config.yaml
num_hidden_layers: 13
head_dim: 64
hidden_act: "relu"
positions: "rope"
rope_fraction: 1.0
attn_scale: 0.125
bias: "none"
init: "trunc"
warmup_steps: 0
final_lr_fraction: 0.0
batch_tokens: 16384
max_seq_len: 768
max_steps: 10383
Each number is 500 + 25 x the weight over its row's rms, rounded and kept within 0 to 999. Layers, rows and columns count from 0. Numbers have three digits each. The size before them is the row's rms in percent of the matrix's.

# q: layer 10 attention query, 384x256, rms 0.111, rows 245-255,309-319,373-383, columns 0-255
# k: layer 10 attention key, 128x256, rms 0.11, rows 117-127, columns 0-255
# v: layer 10 attention value, 128x256, rms 0.113, rows 64-66, columns 0-255
# o: layer 10 attention output (transposed), 384x256, rms 0.108, rows 192-194,256-257,320-321, columns 0-255
q245 104:499468483487476502489516511482504491527519458542448508493550524525487532487480503465526511510476503452504465526507475496462547508500519540484506501503510539481519500482500468484496538466535510510502515496463558512504528521519489499493506495461480470472505522522546522457497495534532520500461488452480461530483522562541477512454487506469532480482459521467437504470480525563490522467474527492553507497533465505487509459468527468491473476496451512506479494542511527470492540510500510515473495519521551512548485504544513510474483507511511498505491510516483474495463541460517507537487496489507505485472512505489499493513531532469475511472492490464492516485501562507481493497562488487501513515468503469520500529510473467522499481472488495516526535524486528493532464481507491
q309 100:496449526542476523487514508517463519456488539495532457507471459494513506467469514450477526478493492465521482522523483544513487507557492520459551503487534479487509479511488469518485447517496517526486418477473499537504525499499510494537517511501503484487467458499509525500457535471511529542504506474507491495471521503494487489461491487486495495528531533482517494500519538538500476448505502499489455539506532450519479452499455526523484490481483480547486508511499496508467504489513504572489502509482471453535467520494478493473461505471505496493494520493475488519486484480504543475505504505478527523456523503545482486513522500515501483501522499517511519491459463507483483542520461511493493519495482531508493514521560535486498447475491520454529535489510522552519496512478519
q373 095:510483516544530536526502523530514534528516486450499489524553517512509498494528512505476545508523475512486511486501478523473461516505518504515523485508528483497495541486501500503459465462494501507506442482504464510510468481534487529516484515499480473494530490460482503538424567431507546471485493504497546476514479496473519503413522498455527479464478494507482521465525514500512481490488461504519498552506487500500501529507527497521497491458508500469476480468514493484488490505459484495524492476464518507511476471469502450494524551489508520499472513493472459500531488499518506506491500520515486491476499490458488511479527474490507502583514514532518464548453500513512490493506510509502484496485490565492489490468470464518525480491511491473492560553500505512514502479461505
k117 101:511504496513491463503482516546495542491487494504506503471492439498440492511490496505459527515507499506484496522486513495478504497558514504500569489457482471491504511522522513506463503528546482479512500548544478517482493515507475468497482518514489475483479494500507471459528501482519498470496456545448509499500476515500484517497520525455471478519495504539476495551549536486502475467496495505455529484479526533511509510521544498487561517498501545505483492531507530548506457480560457504496490461496502535502503470471523572498506470476456486504483443491523497473468526480493533464479527514499526486478558500501423498482546525530488504517502488519552470507530486510492496456544502483488526488487517501532509491501489479490459485516505502501521492510506515519520520476514513
q246 093:515480505501533469520477515484501519483550497500530523485496506495513485526464466450498489493539457505485506452481510502496467548535509525506482488514548530504487450522465474525465517523516443502467494472486502500478490510490449546515515493492455482486542519490498571454442508484506460492492460537529481496506490490484517503515572529546522500525492492501500497470479506470513508519519511488478501501501547527525486566516489483503488518544518493497523526510470505521484505542515499493491502518490525540474536508479514498509525563539528477503445495463463514557517505532489499541505468497532505508515518514487506516519479464519475491506514479517490507483490522511482532527509514486513509464537484512479478520512515475445499478502513495459490490516543477507566545492502478
q310 093:464483484514494515542593513473507501521528515521535515466493520512513509507493477495506488502508514518532486455488496503478589539530490511540505481476512506541480522525510486445487506506493499491497535516503465513527449543530462508511461525499527465463488540472522501483491510469463531531503488526527473461520542514517507521490481500444505462536457505514471487470492512503485460518494484513519500526524543528457502514509534476463526489511503496520475509516539518505481455480493507515519472522449514525466514486475513500483513490504481519474457505498498519470481515497510443503536531461528518499508498464523541519505510549483537482490487527499526485519479519500477491439500508493488522518520524471517509488459479486487526520454503431492501489492539483493524486478488486
q374 100:504485479494543491478499509477469494506500490507508533527511499479481480490521546471493505542505520536540507499496474566490467468543540529514493505497475502510531462510507544513504497495488561480509568493518480510493496459509539565492491473494460499527468496473574472494479514472554518530534452561483507475535541505486541464505490510484503514488500467502511529511505531518528459531499483483500520514487529517504489526481483485448528548530500515519535486491437486505510486501469477527519502527446508493500506451516510517467484501488473499512538518522464488510518488493538445531473533521489473484498507481471494497495524453494567481518519499512482518497508499492481470537497533484495532489502496554519494533510512529506511500522454472494495511527527497492507491492515516
k118 089:488490522497488512466526520489541526468519492519550465462503534505513501498478462567511491488524533508501529440550514472487506515506530506490477524450524511508475508487478481453522500485534450491494470510484515524517527481504474500484503501510517511468461501454489481491512501456522497496478523517511493525495465483496494549496537453503546454493534461507492506511523507540465502493546459507541448532490467470514477509488495483509530522534474527496468561477503500486481513506499559519537512507495541521511494518477479505529499490483469471485459481468509477495500537450497500484485479518528493496448493492469541565484480516519530484544499491449548502499493549540503521517496493522469521465481485493475509510537519506518484481473481510490545505500516503506526483517497534
q247 104:482471498539461442512522505508527525500525536472477490489492495463532484512551482507536513525521498513541483521543506483477487485531527497506495500552493515506516493533509475512502501473499517503490500524490481493490538496493431527493499522496538492497530506539475515557514461446471518533473517503487511499496507464451516473519549480495488506473512492477522513503514472496436526526511534523496494427464497480527499490525513486536492497536517516520483509492462477527463506502529565492487511494502511481491507467540476496506509488483521527517484501519482518491501493486527482486472525476532506526514511526498518530533480531433515432531518479520495515523444481498497468522506495497507461544514474476504483486540454527499495528448550497470526498514548485520500514536461478
q311 111:502468510480508503459499506499521487521477500457512509426511502500473484546535513525487484518485492511517540529491526453478472509502543450462514489525514499497489501460476461478541492478515488479529477477483501470536527521507497506517484461480466470487504521484483500532534498511489483456520501515489539464498502523514478523491538512492491505465510494492495496525474491559471535508464466508485504509457446433467523474514461480499471450513497476479491478477496486508520519471524506528496528493484517493495551413511496536443502522463486473507501527511545491501479506466518493495537446508516514451531528492549484490522471513530514515493434512486472509504446508460468505501482507523516474500486496506513515525483479493452534482494482522484505522476505484509480488503487545
q375 118:483465518540529519528483523489469529506544495448542549493539517512494502492493477498460512519492507484520473477488500477507510506561514521498521465477523499478499512482497502487460511493532479493498474516499494519528533507455485509476474507503503492474477554533492512523547497487486484473500492523486521471480493504502520518450513485463499499513494487478486538487501494477473520499506454535479481511502467507507490461513506485481485457513502502493534473534520474490456550455549520530491509529473467459502479483458478540474458516527502558457492541497494511526496494537476519443553492479570525522549502474507480545442527499458499503466504522534463493473506520516523485498509509496535494499497508522492470501508530504532511540503557474465490551499505491509506538500466513
k119 100:549500480481516465484464473484511517464494497511504457502531514520513498520523485479522458528488492491522477537486486481466483537503479503510447547462449471513434509530498493512473503514492482484511555521522478466485465506477494477506522512499527515481500539451469503461486544522535483494531502487454521535506456475470504533479470492495511538485484470499489452493496505528513500533500487494490470482497495498512471485501549523475474523491493464534487508481467504551494519455541516488526467459514507500474468463505492448528510498482496531524467505505523544513509539483494492506540475498529527485469551514466545487489478483489570517514528496449508482538504492519536488496500453513478502503498506526511475494483472511522517527506526483528516536489500465510475532515438510
q248 097:546486472468495506537441470531457479530497472504521547536455533527498507493509492461512506496510493549509511500541493509492525491516461524504496518524474525536517521478498461515471520482504494490492500534446480512488520501458494493535489505520533511504468518480502545473521514497508479499514502482551499485464522428493504515476534469481537544471524482478549536436505497535518477499480459506491475473527491490501503526546474505501495512521460459510531545500484502519514475485491497502463533463514537516485466529502531465502480482471506467487493523507524511521508493517527507451556496517544530483529471521583495475487469479457481523516521516512497503523530478492501496490516476523511477534517484513515537481521529490498471522464511497498489540507517536489489490539497470
q312 100:495501533501499489488480477570495467526490461475538493487512487507537511474497486449488477509508464524503530481507498487483486494484474537508515505515511457534509444508491542534500507516490521480479501462476528510461488495509504518549471510506503550505485536482532493488504467488458546550518496555510492498479512468491466473476493477489493459475582505524525486451486493507546530544474509503492481510510554496533514497500462460516473538474490490495503488509532482501476481481513492539518488511417504478522484540502499511481476516503482531476492486521537516502477500491461502527556509470515492488529458495536467466544517512475546532513436502494495538515485481496515507480463506534541513520530504528515481480511491505515477524483527457508469490500486496511543502496495485
q376 098:510493500511490476543494493484518548526453506526524478512510473520504472499549486502517496485493475524535504591506496497462517508442490478494523486527488460491467488481488503528488503483497494504488522467489486490518496452453521505552527489484513501531522433520464504488491489522526506496505505507523517546462511458515494501511508507489526492479527535503481510516510458452504518527506506476520515453483502521446520498508488482493466469488545539529477500472492507497501526482500539526458522443526490501504507532487495469437530499505523484458461484468490486515533511531494509468488490495491554521507498482543452497458435526475496485532459469503457493502450482454536510494510512504553481518536482487526502503473511516511510536525492500527490467492489490514538488488515469
k120 104:498512500497492489477531496486466500511504475499490508519491498458484516496560489491534458499528505497503474533489510535530446488465493431526534489514467480526501481530497481515500517520462502451554522486496524509503473516496512503497568481535522446510485512530493471486510464509513508490513478478510498473560478492534516499530513536504479523469503530507498505511513503477561514540493538481507515521492461502514507511536483469487511466503529461497458476459493455533431478514484479508512492549505482477474490493509490495525537529531518484470530493520524474509517511520461445486492512552484469505495494539535504460521484445519532529502500531483510508528464497476500520531505528494488488526479498485428492512473480500461536500493534524495488509471481446467509520488503533
q249 100:493495464482545550496516461522450529513497543480428484491488453507504485499476529533495488523460493477515510510491473560500513526492547505470477522526447465467484526512487500501562539478493491486527505475530487474530496499490509537491499471492513483473490465519505493484473464544507504535471510508533503499463506496545521533521460486472502525503488484480473485514520554488498475482465524501472508492512514502489493449479464497520489463474531507449506481505506519463511523487469511481498485502462470523514555467492502488499517490468472503479482482483521545524511513535554513501472489518492470452485484490511507508460485524502516528455502489476519491506468493475517509498464498527500500469481478491517522515438529478556506476503526480492519479493491523523588531493498517
q313 119:492503541494511521489503490516486478515471501482532493502479481477519520440477485489543462527504494529536481535510514509518504492493474494481549525530479477561481468471501461503530520496507471510494479488504518446458484529497513499492512521508513499494503514481488501501508527491485504533504496526497512541486476467483497499572580500504495518509497494495470503535522516497489464506501507472489504514495495462503559498476533493466473494528484518491519489474534502522479499474464511530480497519523524501531493496517541539528531528501560502543429461508492512489554479468566537459481545494538481519479540504487494481533514491477533509546509533486487516515551494502536499509515521510495483540527502446531495482517514514483507461468492466473525500533531534527459490540470484
q377 092:533470483505516511530545490504486494510535480500532515511497505526502494525514479484516489504523507496550497484509433473549486462540516553522464488511492442504474473532476500480517466496470524494507478477516537532454497524469538513490516496502536507503492526538502501486474519529544565482488499481507501494489495512461532469509469518452471463519463492500513561512527526506484533509488517506471510510465489536516517524496496495475473431547501503466491492498523494541466538501501522523475527485477510505519494489535526502502538518494513466456485499499490498490536482428525476491486467474517463499472501489513513505491475529517520510502516503509497482499419521541538518492528492515483507523508487484503506489492474516433483517507472477473498452483547503536498494505458450
k121 099:487476578466473471508505465519521483474528520498533508481481494499479481480496464476512483504493547464534532527482487495531451557461480516488498520496466542514465512469499528500511525525491462537505534510492502501508495491502504469489523459473522499498480468496524485478492489526485498485495460510453496518533517495478450481532516493494544521515487465535519517536528503513525488491488467468472530493479506494529523473491505482488499491502487501510465461489483519492458497537530548491469526559489493517489499473505499543555519535456483479536470523526521543454522532484534542456519460493481492496527554496507479505500525521529465498522494469490448541476511471512511517499510525542466539485469495499501499520480519467520484519521536481505564477508468482500498500515478520
q250 108:489525498532520502466514477518608509552473499479499529489500520499479485478509502461489486510510496496501559486496509474473481528541531478521538547488482497540480478500508524486504483480489492474498491482499475508475481526530497473473513505506483478541538474479484519535510529538471498526526477501529481528508495468506454485496497509480521472450501532488446523539504505465501477470515514517525504520487514473521462482432485509480454483484490503515494474513523516463484485468511483562499511486473512515493516489532537547466488505496517527520526505500538514475501506475591504496504473530483491527498555502483530492516507498482554501526481527521492563523509489517505483512491511515503501473483508507460509505440459476499453485506498488501513468539476537539514523483503494
q314 101:537468482469492541473500512538529507519476457483501501490488486456506455498504499489503527518489523505478495501465503487514517475478482486497486499447468504519445470461516524533530513491503473504525570521537492552477471511478458493491521500497478482545498475501498512516545528557517500550527496513525492528487506481471487485459526513517504446515495558479511511499491531437525463506518486504506505510475532526476477552512481506477489504480470525476480501475514519512498488453505498524523493515494545509493488464486500524460474532452482506507476507466497479475525470515512532542506528511452473543529536514516477498481540502503500484500471517500457545479479507498495454519492541502528498494488518554502514482463476513520522462481516456493537483482459477535473538506527504
q378 101:475477504531490524498496512492515520499502516502540530500536526478450493553530516546454508517508481477510495499502473471540522498526525497520477486454498555466481486502500479499499515485526512497517511496534490543485463529498520438480501506486490557546489479471552538510529515461504531521559495519488533583543540494473524464481476467484520481523470502516489532463507503520504509516544503517470489556489529495509505475518524463484500518472476466500478478525477526515507463459539469489525550485491489500495497483537512554515497500486511534506515527515489510503512480496495491498530493494479460509472511458472518484482527509454497486479495494483508515496502485516506449546528484503505520484502472481452441504483480511470466531528496487460513510503490512525487478444471504
k122 100:507508534530552502441525466494469496486518506486480485492508496441473515455481484499542520516493517496493479530506495529514479510512498485570505521519537522534521472487514499518490496500532504495514502490481471538504460501482556492466454539496548536508497545431505514513506507465525509471526481493484507469500515494488523506508525511506551511511514485510523483464491511528462484491578473503527506517478507519549529483486505497506523513445465509533513493509462505525507525538512520496524530523531478520485518487491489516491502539498455513524500482455491489469493515534505486496509458507496501496494491580521513502556464540499551480509474503495497488473504452483504499501513493530560470472506490487471520502530540509536477537496446520506534475488482508486481475515465507
q251 118:462523479511498501498511525515522524496463516458491500499507507528477489505472499462487514493511468534497529490504481463511493497488495470504461468480498525476544536547507526485509500475467492499516500564518483448526504450558510512455542526496526532504475456501490486498509485525490529451483512471506494547493547493485487499494455510491457529516515484506531502494459475496498479490482525517521499490469518493456473539524528515527516532571499508482502512484513468523496509496559456441503514460528539538493461474496497509539497466479495490498549503536539480491507493453487527450493507507459496501466512489512471527515510493479500517516497489552502505480493488497463460498522430496505493491506522495465439484509492530475461521490485496450481509518515542509498503537490509
q315 125:468522491530501488469538461514507545535503470533543565533542510519431480521523473506530495528488464493490483511533517448448482488490508485484541536460508477482536491484485524502497521470504468502517519529506517507546489477478497501496526514517500470502486459464481502511503485522488519481502497490500488496489493505463495510484478499521478484507525506493507441509467481484530499508506560551548521495504492542498477524499470523482540536445492471508479551483578497489490467475531489490535480529495509540485493493500497482461516452491490530515474506486540511539475470500492478516546510495485526479448483459496454476485476521535481513525479489541525492513477537498508499487501503522482506474517532459502493490492495509463460513467516537496495462460492509479493483510531526
q379 112:494488499458488487519537491484503502545490535520492525499486487522498484534478512498507477459490514464511486497522474520477484491498489522464496512492494522505526490529521542478532534492501502511489466455526485550490490481511496532527472509478566454507509539498514515483461517505463516480501542433459446515461520506511493506464479544498525510503470501486463557510496503490499473465519520466522480476486483479525473543483495489542522493508481476463453551501535520494507479534484469458541529498495503506494513490501508489482523478532523477466533532504508539531519500502489497512494491475478492523491516482495513476530449489507481499438455514475493484531552504523535461508517474489504494477503459455524463512465511531508499518519450521476472485542498547474558529532491514
k123 118:482467480486522546479464504496468546511450518505497522513539493532507490496504500457517526516499506479467484483545505474490535533563494496486510488511523533511520521545480483517502479488499506542454502517500510515469502500492510506523500504491495507515483461502481482478497493495495552465488494471475506515482498523564494484493489564462494513483429502542506516501504511516566501509476504455485449485520495499494490480505525489544525531491491486490478498504501515431500481489512468506496534500460552545521491473543494494503440479533524553518530492494487494500498510478509502529422501478459548494470507469504481500497495512474475500540489524511503536514527495511493514441473468489529476513511528495497508523500498487531509529506558484518455511475484476467535482466547502
q252 100:496493550513489539491511466490502508505525483485523549524511508529506439461517521490459498520528521486489464446484489472520488536507532526521540473457496470440515480499497540493492487480492476493498505502526484474492473513504500523492494514525448512457541505483493455501492537454480528446504511501478506494535466534513493490505484510482482482494464535506540483549504502512549520428479538462496471527503472521496477460454520475454462504458500492505492556508525510475519460471498508519533529519487548524522538467508490477463484524506520487489511470481503508479499525484511472517524517521476491515480529469519476478526458512490474477512533468464516463495531511502533515524475516532477494502526506545504493534488479452529508514538479481477495494509530489508486493506547502
q316 113:508485529541481454469507508485507436533487491461462483541497536499554489475515541512470508528535532487511522530543477460493512482475509474508446494485475508562455543489470485494482491491464485506511497551492534501417464484536489541487489490492517465513485489463507487499487504491483494488540502533495469479496520468488504481501495485528471503496481494498509479496519473462515450537519479474477484518520476452480485515499532455459525497480492475525513492528515515510494483511471467491524526520543532510534499457500507539513526519482534501520527524529508530484522493449521531478508504527495475488487493459505493477506475472484494513484483507535486498520489463499565517518498458504492486498500497526455502508483496495521497512499486538467495448496445506529519550526462480
q380 109:513454444518498491481516454512503492461500502495559531510513513492492473529482505498484504552504532538485475505504480489545539490484517535513493478496531500489516484479548512511448502545525467505515484477523448557481483460517503517517506501470450475518476507514532482526527526431474511456473499465507501505502506499514481509481512494518506510525471505498517498457465505488531513510479515541522478557534497530520472475539510536497506554504492474466484529515527499510476448511499465513560452491511512552513500512486513498485496500532453569506512499471468520510527495515480500545477472520503476518504470474455503492461478511492525510485513517509562429500531510480483481495508499517491510503501505486514497515507504518506461488480468498517464507519514474443495528490503489
k124 107:499494503499533440486508494522491482477468489493487494525495504503524501516504506540542492546477490490533488501494492485499522484514502515512460502512510521522491459485515497489467504497514556519477485513470462539506510460492474477470552523513508531487471455514464518483514496482546500542498470555463488484487537477516511512472550489562506497503478529499485483464436494484467498492557476518478484500445498527503475459508501464483536505507522509481474457485475538536540496534508509488520505452501524513526491474505497528531532483477499480514454484477470490462497484486463494464466542522534505530481494524468501526476521545502525516528482536510489524478500462522524492472559478495511464508519446462515496495504480525493485496498459556480528522526524463514469516525492525
q253 106:445504507470503549525490524503499508547511500511450514470431482513510528468494473493477489481530460495490479470518425527486488530485473525480441492485496519495482519501497483487485494497525480502490492525505551477511497518497470466507495510485477484463507517481460490539485474535543547553483546498470447448496503488452506497476505509475449524493508511481478487479536535486495467488521488513516483497512513553493537548490500479557495496517491482507490514460493492498478518483481493477498460532464571506486454498517505479550471505510536503473550500493503497483472501519452525489473531503487532529468515467491514473503482512486499525507498440489477489520523511478511476480555541516469508485526463524495499492500462508476472510485541503510500496500493479516493468475480502
q317 116:495497510477525522481536566471499506517501524499545524481529520487479546497515496523496533486451493504485498450505490526463524543520485502482502496514503510511461504491522459461507547503543495551493530493502524505545498488547533533512517515462510474487511461509470541497465538549532515495506528478491491509509469533528487481450471467511485531525515485496496518492512493446526536540519490484533483510519508542519471490468483524496503493508491510515510515507519547509494510492503483494517463522539481500498493441515505529460466432528459512457499516490518518526500505500482484458510480520548559485480494519494496507484532503473478518543476463525499483498531512525498453493540504494535477439489529469471527473505518485493506514495521470503505549479454509527514498463535493
q381 109:475471529480494479473487531530559494479510540529464529507558494519474514500459500499536524503480494521505477495496521498498538501514517529508503532470518558536478514486514524454496520500512463499470493466518531510555520472527494510477523512464497460478448482467521499440516511541514554499507496501492486490455477533486536494475491510452490496501490522529486479473515539509495485486512544485516507518476533510518481490468522476493526512494437527518496548498527514466496497504463479509528541508539501471513487460530501518521467522514491507467528528506485471486516511491475502508482499515483490521508524507501518501526478503491572472554465486517526480507525486465481483452575560541496504498492503504520460486503471510475509497492477521534531476524458490538511475508480514
k125 115:456535505487534542519494499503510533485492469495487483510509481514489465530494495484465523547511533487467514459531474493522517517522510495497527445518548543475537521478516531480502441511481528515526495543516490475516492508536508434489492494444485485469507490493505520495494494497521478506459473505455509497504460501436496454463440469494482501521537470549486516532508534454534454472442503489546516492520509492507503511546507499486465458499486485489494510491513497536506491493518474531476513504533510490494490480449516529497443495486523537486521517492487547534494503464494514514473508494508532493504562532493482534534496491515518514537539537482518506495516500484499466522503512516489510469518525486467499513512510474475501451502500472475460513502523526491555521511484530
q254 083:503472442493517464539522465495443499507487473496540501474514469519495541506505516522555523513508483489485513477489499510553502510511532494516495493459535525484493519486486550515478478508499546534495473526503483502505516479477513524523492548504514515491535499498503466477487480469587487515537471525514510497507503524453513529452421460499546514488503512506472502524487452447525503465522521521514549498557455466532494501488484490528522498515496511481513520495479507484526535533499466512444469541533519492526478516514502500516455478495480467492493490477484536478534507511527476480542451485544509462487457555481497498467513505494519498489544488507524528525513499514512486511521508541478496511495490512550521484523502526480487504528487498489541511482506505519496486512500524
q318 107:540477518538507462508437441468529520523484497519488551459494492522545487517536482540455517519490446570484521516507542521481501531468528493547533466446494521479524476465487531495511495507483516491518455555452463459491501495493523515514485496491531522457505512492489484485528503447480499501519485531500540487551508503498500504507503504484487498499514540494550491481469476537501518483484468524486526489455464543496547532519492499515500495521462502513457536480529485515488518525513527518514479492490550492524474505509486503474496509486510478528507477502498526487462506507484496561517468489493510479514565511497496489521479475512499492488517512511499502541465511491488500442512527506478482480487506514452534545487529507496510443506518496480507490490531505459514516499499517
q382 107:514506527532474462463482457519503492524504503519510512486490486522491482524497512504514511476530526494509483479517477500554536479476489477511469471459506468497516505480511523456492484496483532487512486524476539526483438456534509529503505489498508497532511515502560516521495480465505507486522509556543510496512502502513534521539508421508469550504480501528516479462481490575514526475506516539464453519499508546527545507484462483492506534521490507487515550523525504473529471508492515484518522530472483524464496518486501491532470446521508505529473489551536515488496512590527502507526488474488476518493483519510473531505522468492463498522497519471498492496500496488533540506488545473486519452479504530514520521518504514494517466528503472531482507491485541487530476553506508
k126 096:484458485561534487533525565475502500524484511520505492480464498527510498465513484460523540523511518496524493511494495502452525500506502490507570518514498476452460559524468515514520506445509477509500507510454484498541525476500493495534485464519514479489503468484453508440496493482475486516507505515521544526503510505505501516488556533530513475507488469490510520484513507530447510495485494508512511469475504508489512441487508511516475491491462481474541516498510482524545510472489525480493475476558462528497497486487487472476493504508490526475488511522503533552484517450450447487507539533540492515450489529451504506511551535493493475507551485495461509522495509525502507490499482498512464506468534487507471505473479523484553498464514480446510513511512524498512536505515484
q255 106:481545494515459485533519492504465531524503475471529501440515487518499519529507522487516523498474491477537497479501470497511504528490517498533472474494482539479470503520505508506493498508509517537491519533499532490477468572457503519500480527486507494489510506519481512521507516512550484514487490471484509482529495512511461560512563506473511493480515463467506506453492485523465500469506543514510458536549479517469516496534511535467514431534529491504473506474488494456467523444501539498488446488534508482482513514495523489549535497516522480492469588448502513516532504486522453492514505512515516510448495514511502513462481542488476511476547485467477518551521485485512481483499496512468465513496501525521512504468493513496554529536501525502486526481491520482493492470491475
q319 107:517503552524552540435511473503490462541491501453532501503470512551469462476500496496482493508514450484473479497534476495513518490503478485502483478532485455583437490520487520494507507460545498515454481487520509515498515497506527486474559511475484507497491507449538505475543521523525519562493453516521499502484517506512467501537508484504504478500475488504489511475526494526465510518496479504472483526497493533442501516485507531490505463530471518466474523488513493502513476487467517547499512497453481476506547497494494514497481502489523517494464508534438496477538465454514481518532491522490486521479508488507484524532500514467510483467482503474478491501520523524457509507501459497502503470490469499543521499462473523511508513479519511511550512491451469538487506506554489
q383 129:482514505496462530540462480460493498536485508492517490506460457524492485497512504485466544476491473521479489523525516490508492504457514479500536472543480520479494535481518485463504519481539515521494481508536502464499505543489590529522514477521515530462469552530495524506495488539466490518511479503516501491482510476529538538485415481499487507526463510461523507482503459495523498442507475533521474461521487525474492463526462489506471460516514484533512469526521504472496525478501506501474522485497494475439528494461513458494498471507520499518470505514527512506472484517488519466511514507560494475486497490569467537524478511518489463455536513501502512503552504530499513506490510503479468519494453497540503512474541493525478471514515485520515463491517490463510499492511480
k127 113:494527502506463503479531442504494493531519512515506464528480510500477524491522505491503488512507480487487554530470488542534503467527513474517477482511473457512533505543485546501490515512495504488509478465488542468491533555493535521523525444523532495478489505506513463502487526488537461487517508477518496543555540488533452495507499503466487501524511471497491515527489508464530500503494472467484492499517510477479485499558461461515492484497552513526482483469483501514460504535472542471529494525500477489456495506496500475470525552468517451483504444487518523494474514490464480534479469459465498460504506463513521462547514497471461537478484495495474481488516486505529527523495484509479483518507485492423533444507540481506537529502537501534508524525490511474488485510489493
v64 100:508533495482528521456510497547480496450499527483477521485475500505541486480510518514473474485486492548536551477500476561476464536528505478480516472485494519479497514535466557521529510459489483517499487499474463510507486526516485486492440503498481507459464534490499482520486505543470524506491539483499451439503527486522495518516538528475459458505489519492493464513515495512511500563500525507487493459453527490492558541493492440539512517512533479491511531522532491535499533517487493565460504566471521520475483492471497533487511483511495536472478489489453497512490497508513466527543505504529483476478477538503508490504509525492489513459420496472506503536496497470537508524504499512498478491509456500466538515486506525493492509502497508513491476491510508527486502496481499
o192 086:488516509504476495504504465517471500483470473508530509491469492507514496530524473470500512467507518491487509484499496509455477482448500460475516494511501528535502481488484490521480455540516519493467486510497495474480505521518478466531505490516504515554515477521525479542470497508535456500534519545529507490521497541508459499490503524466487482487571487520486513471483490480473520487482557526489538486500556488486515474488507474437458582540512534449486523496461481492494509489562505512516479501455517515485523508511561483514499563501476468495484476510483517496479469498493489525524518556518490513488438528519490503527506449507475475539545514484512530526522516462522555481487495533480480494501481518478504520500497471510487482501479474526500512491513511470506539490461537
o256 096:484490521508487445466481481503498494527530488563507487534507442494482474518490486454484507492476449515498512508477534528487533523482485539519471501568492485491479539527493521481524491475496482520469522498445462502550504458511526544505502535456503507437506460490539505479467511484534494496484469509468495503533502508485514542484474485473483492484486502524492509522484526533505501540469486480531501491481499503543502469498481494533503437498508494495493488498518490498482493487517510467481522509523497488490497512488463469520506497558495484533534540508528492515503523513457465512464522516497528485512524484541504512507536476435518470478508485514523458451496515504533514484527554498485536543556512472506482492522486525469533518502535524528518510532507465501529444528512491
o320 106:518472482502487465489504516492493518478490497486482483479533516496466490479482517528555477497510506477482441449494480479496514488462465471473521507466495488506515433499513520481469538508499533495547489499515502537493530520481473469487485485484466549529509516488492518520541497494497526510488470521513547531482540494521497523480528484523494505538528502517457487490525510489534504493528446439497474559505529482520509514464512529490488492492503478476524515500537534474514492510487411507513497502494489549547546465486473498511489488486493511505519529516474472510519482481495505448481501504462453512516481481501490497510509526534504566522501527508481492452520467462498497521520505486513475447487447501482479501513499548507529495531470503540531470523443512510498522454504534
v65 104:507490533511488512461566528510527506521523482520493502538460513473451474549534474484538508530519435522478510512519462515483534512523512510544454530510484497516503521511475540479501470511490473513476496527486435493491461481497517507550494508521493460492517514496516494455518535473457531479526483504528416551514499510511458490487559515506527496467518506477475490509508528535489490506500519500462510508511448511513527513496501504504540514513449500508504502496452495475493510497500453516515418499527499487519483498488491492492510494503499491534515553487507499526469480526481530508523472530492532501497445465517460507536530509492473485456477497492511497513481485513530491465486548534494526486511515506518549494533505527483507499509485493502492485519493532477491480533480448
o193 089:517516506483547503469503460530515537472490432542505532491509469481498475502536465474525549520489537474480483499517500491494455506491524520521507503498551499460474516495500497501509520489502487490511458507480510486467506465527502514492504516517499455530488514536516496531476504486577502470485468474514481517486503538531465541492470508495475505474550531460478491538536482542489540486482520485467524528473534481526513512495491486505532569494445500543470522523510450493499494483528472483528481490495513494513535533458541507527500543530495501505522495505532535505530495515481495545474494458506518513469512506456520483517525548514542517516477452508541494482515511493476483525456527498462450509524541521485485547511502498484506505519481518515486490517481492496498476476469472
o257 099:448473516521543460479513540505502499477493497506528458487500500488504481495517523514486437481462519508485522512513527526495516521502476526476491480495525509507484526469475513520486503486517501494513491495483506499468468478487491515487537463523507498495503506505512476534491455495518466497507510494529513551481512486499503536509474507489541524519477544525497470453469506474503470523496521450486473496512504480497507505506473510556511463470553469524523458474513541523526480528501550481509480470499485540495521477501430526548522505495529527494473498526459483477495492496507466452482490536484462513507520499495536537492477463463508532536451530503452515486496517490487524530460473437500489542508541446455460479498491526466503456497490467497544553507514520478505524482486530
o321 117:498505492503464511552483486512494494542474525528536493488489532543482527498496511479513495556537465530532513506507476449484524515512508508518489516500472528528534518505506420458532511514481469524485504496515488515515513546512527504524456513470451508494501487489508495473501506499508539492504441494508526511520488492454490461491526486484517494485458506498502482497495480490463539481464492531527515514474513472504462472502511527500510493543502510499453525504491469531529467569471500533487568506528499467483498516535507466470469497496488485507502480506549455462468514504514556533526498477460534498521491525481487482478463509491531452498483481477532485514517477451530464476521483508517509515521527518514496507506486495530465522457510503470477473496471454501452464535536500
v66 100:498505496517498501496523522546537529517490512525500477516480494530516507522467455483515527510511512480553486454479559484515491531514452500477496507507468504456473512502487504509512461490483486453508474475542546481514460550536500508516476495517474509521528502513491493501503544491510454505501507514519497443509530457499460463478464478458489464477520488516554519517501518532505489510501515528522483472461494515477489535477488519513517502433503495482485495457537507491504527513475535502489491521465495465479508502501487514496488444528538460513492510517516461488512445564459477459500518557515551523541522504478489490521546478487495494457492474495500469518502516499504472502540493488529479526508508523476459514532505500511496528468505469489479517448537455497524483510479466
o194 099:494458466479495547536541538513484488518465506491520526528519529507512519525434486494504470489514486523539502548536465545464495474493429530500507477555497490506510459471484482492460495500491456496520506461496474480546516478510500463533506490485440524497549502466483513433485507496489525512468500524505504503485473500475487429493505483553504504491495471495457451549493529514438501523531448522508513516528449528470520503470489517512506480573515501461469487496486475507528515513511509538474519506512490475460512512488496485485508524532480494466513480545487527493504490497513520504542521520541496490512500531517510496514502506498506490516480495508500515476511495488481477464508526460494506460516529484498457472477512510527472476517475502493499477524491499517513500506448486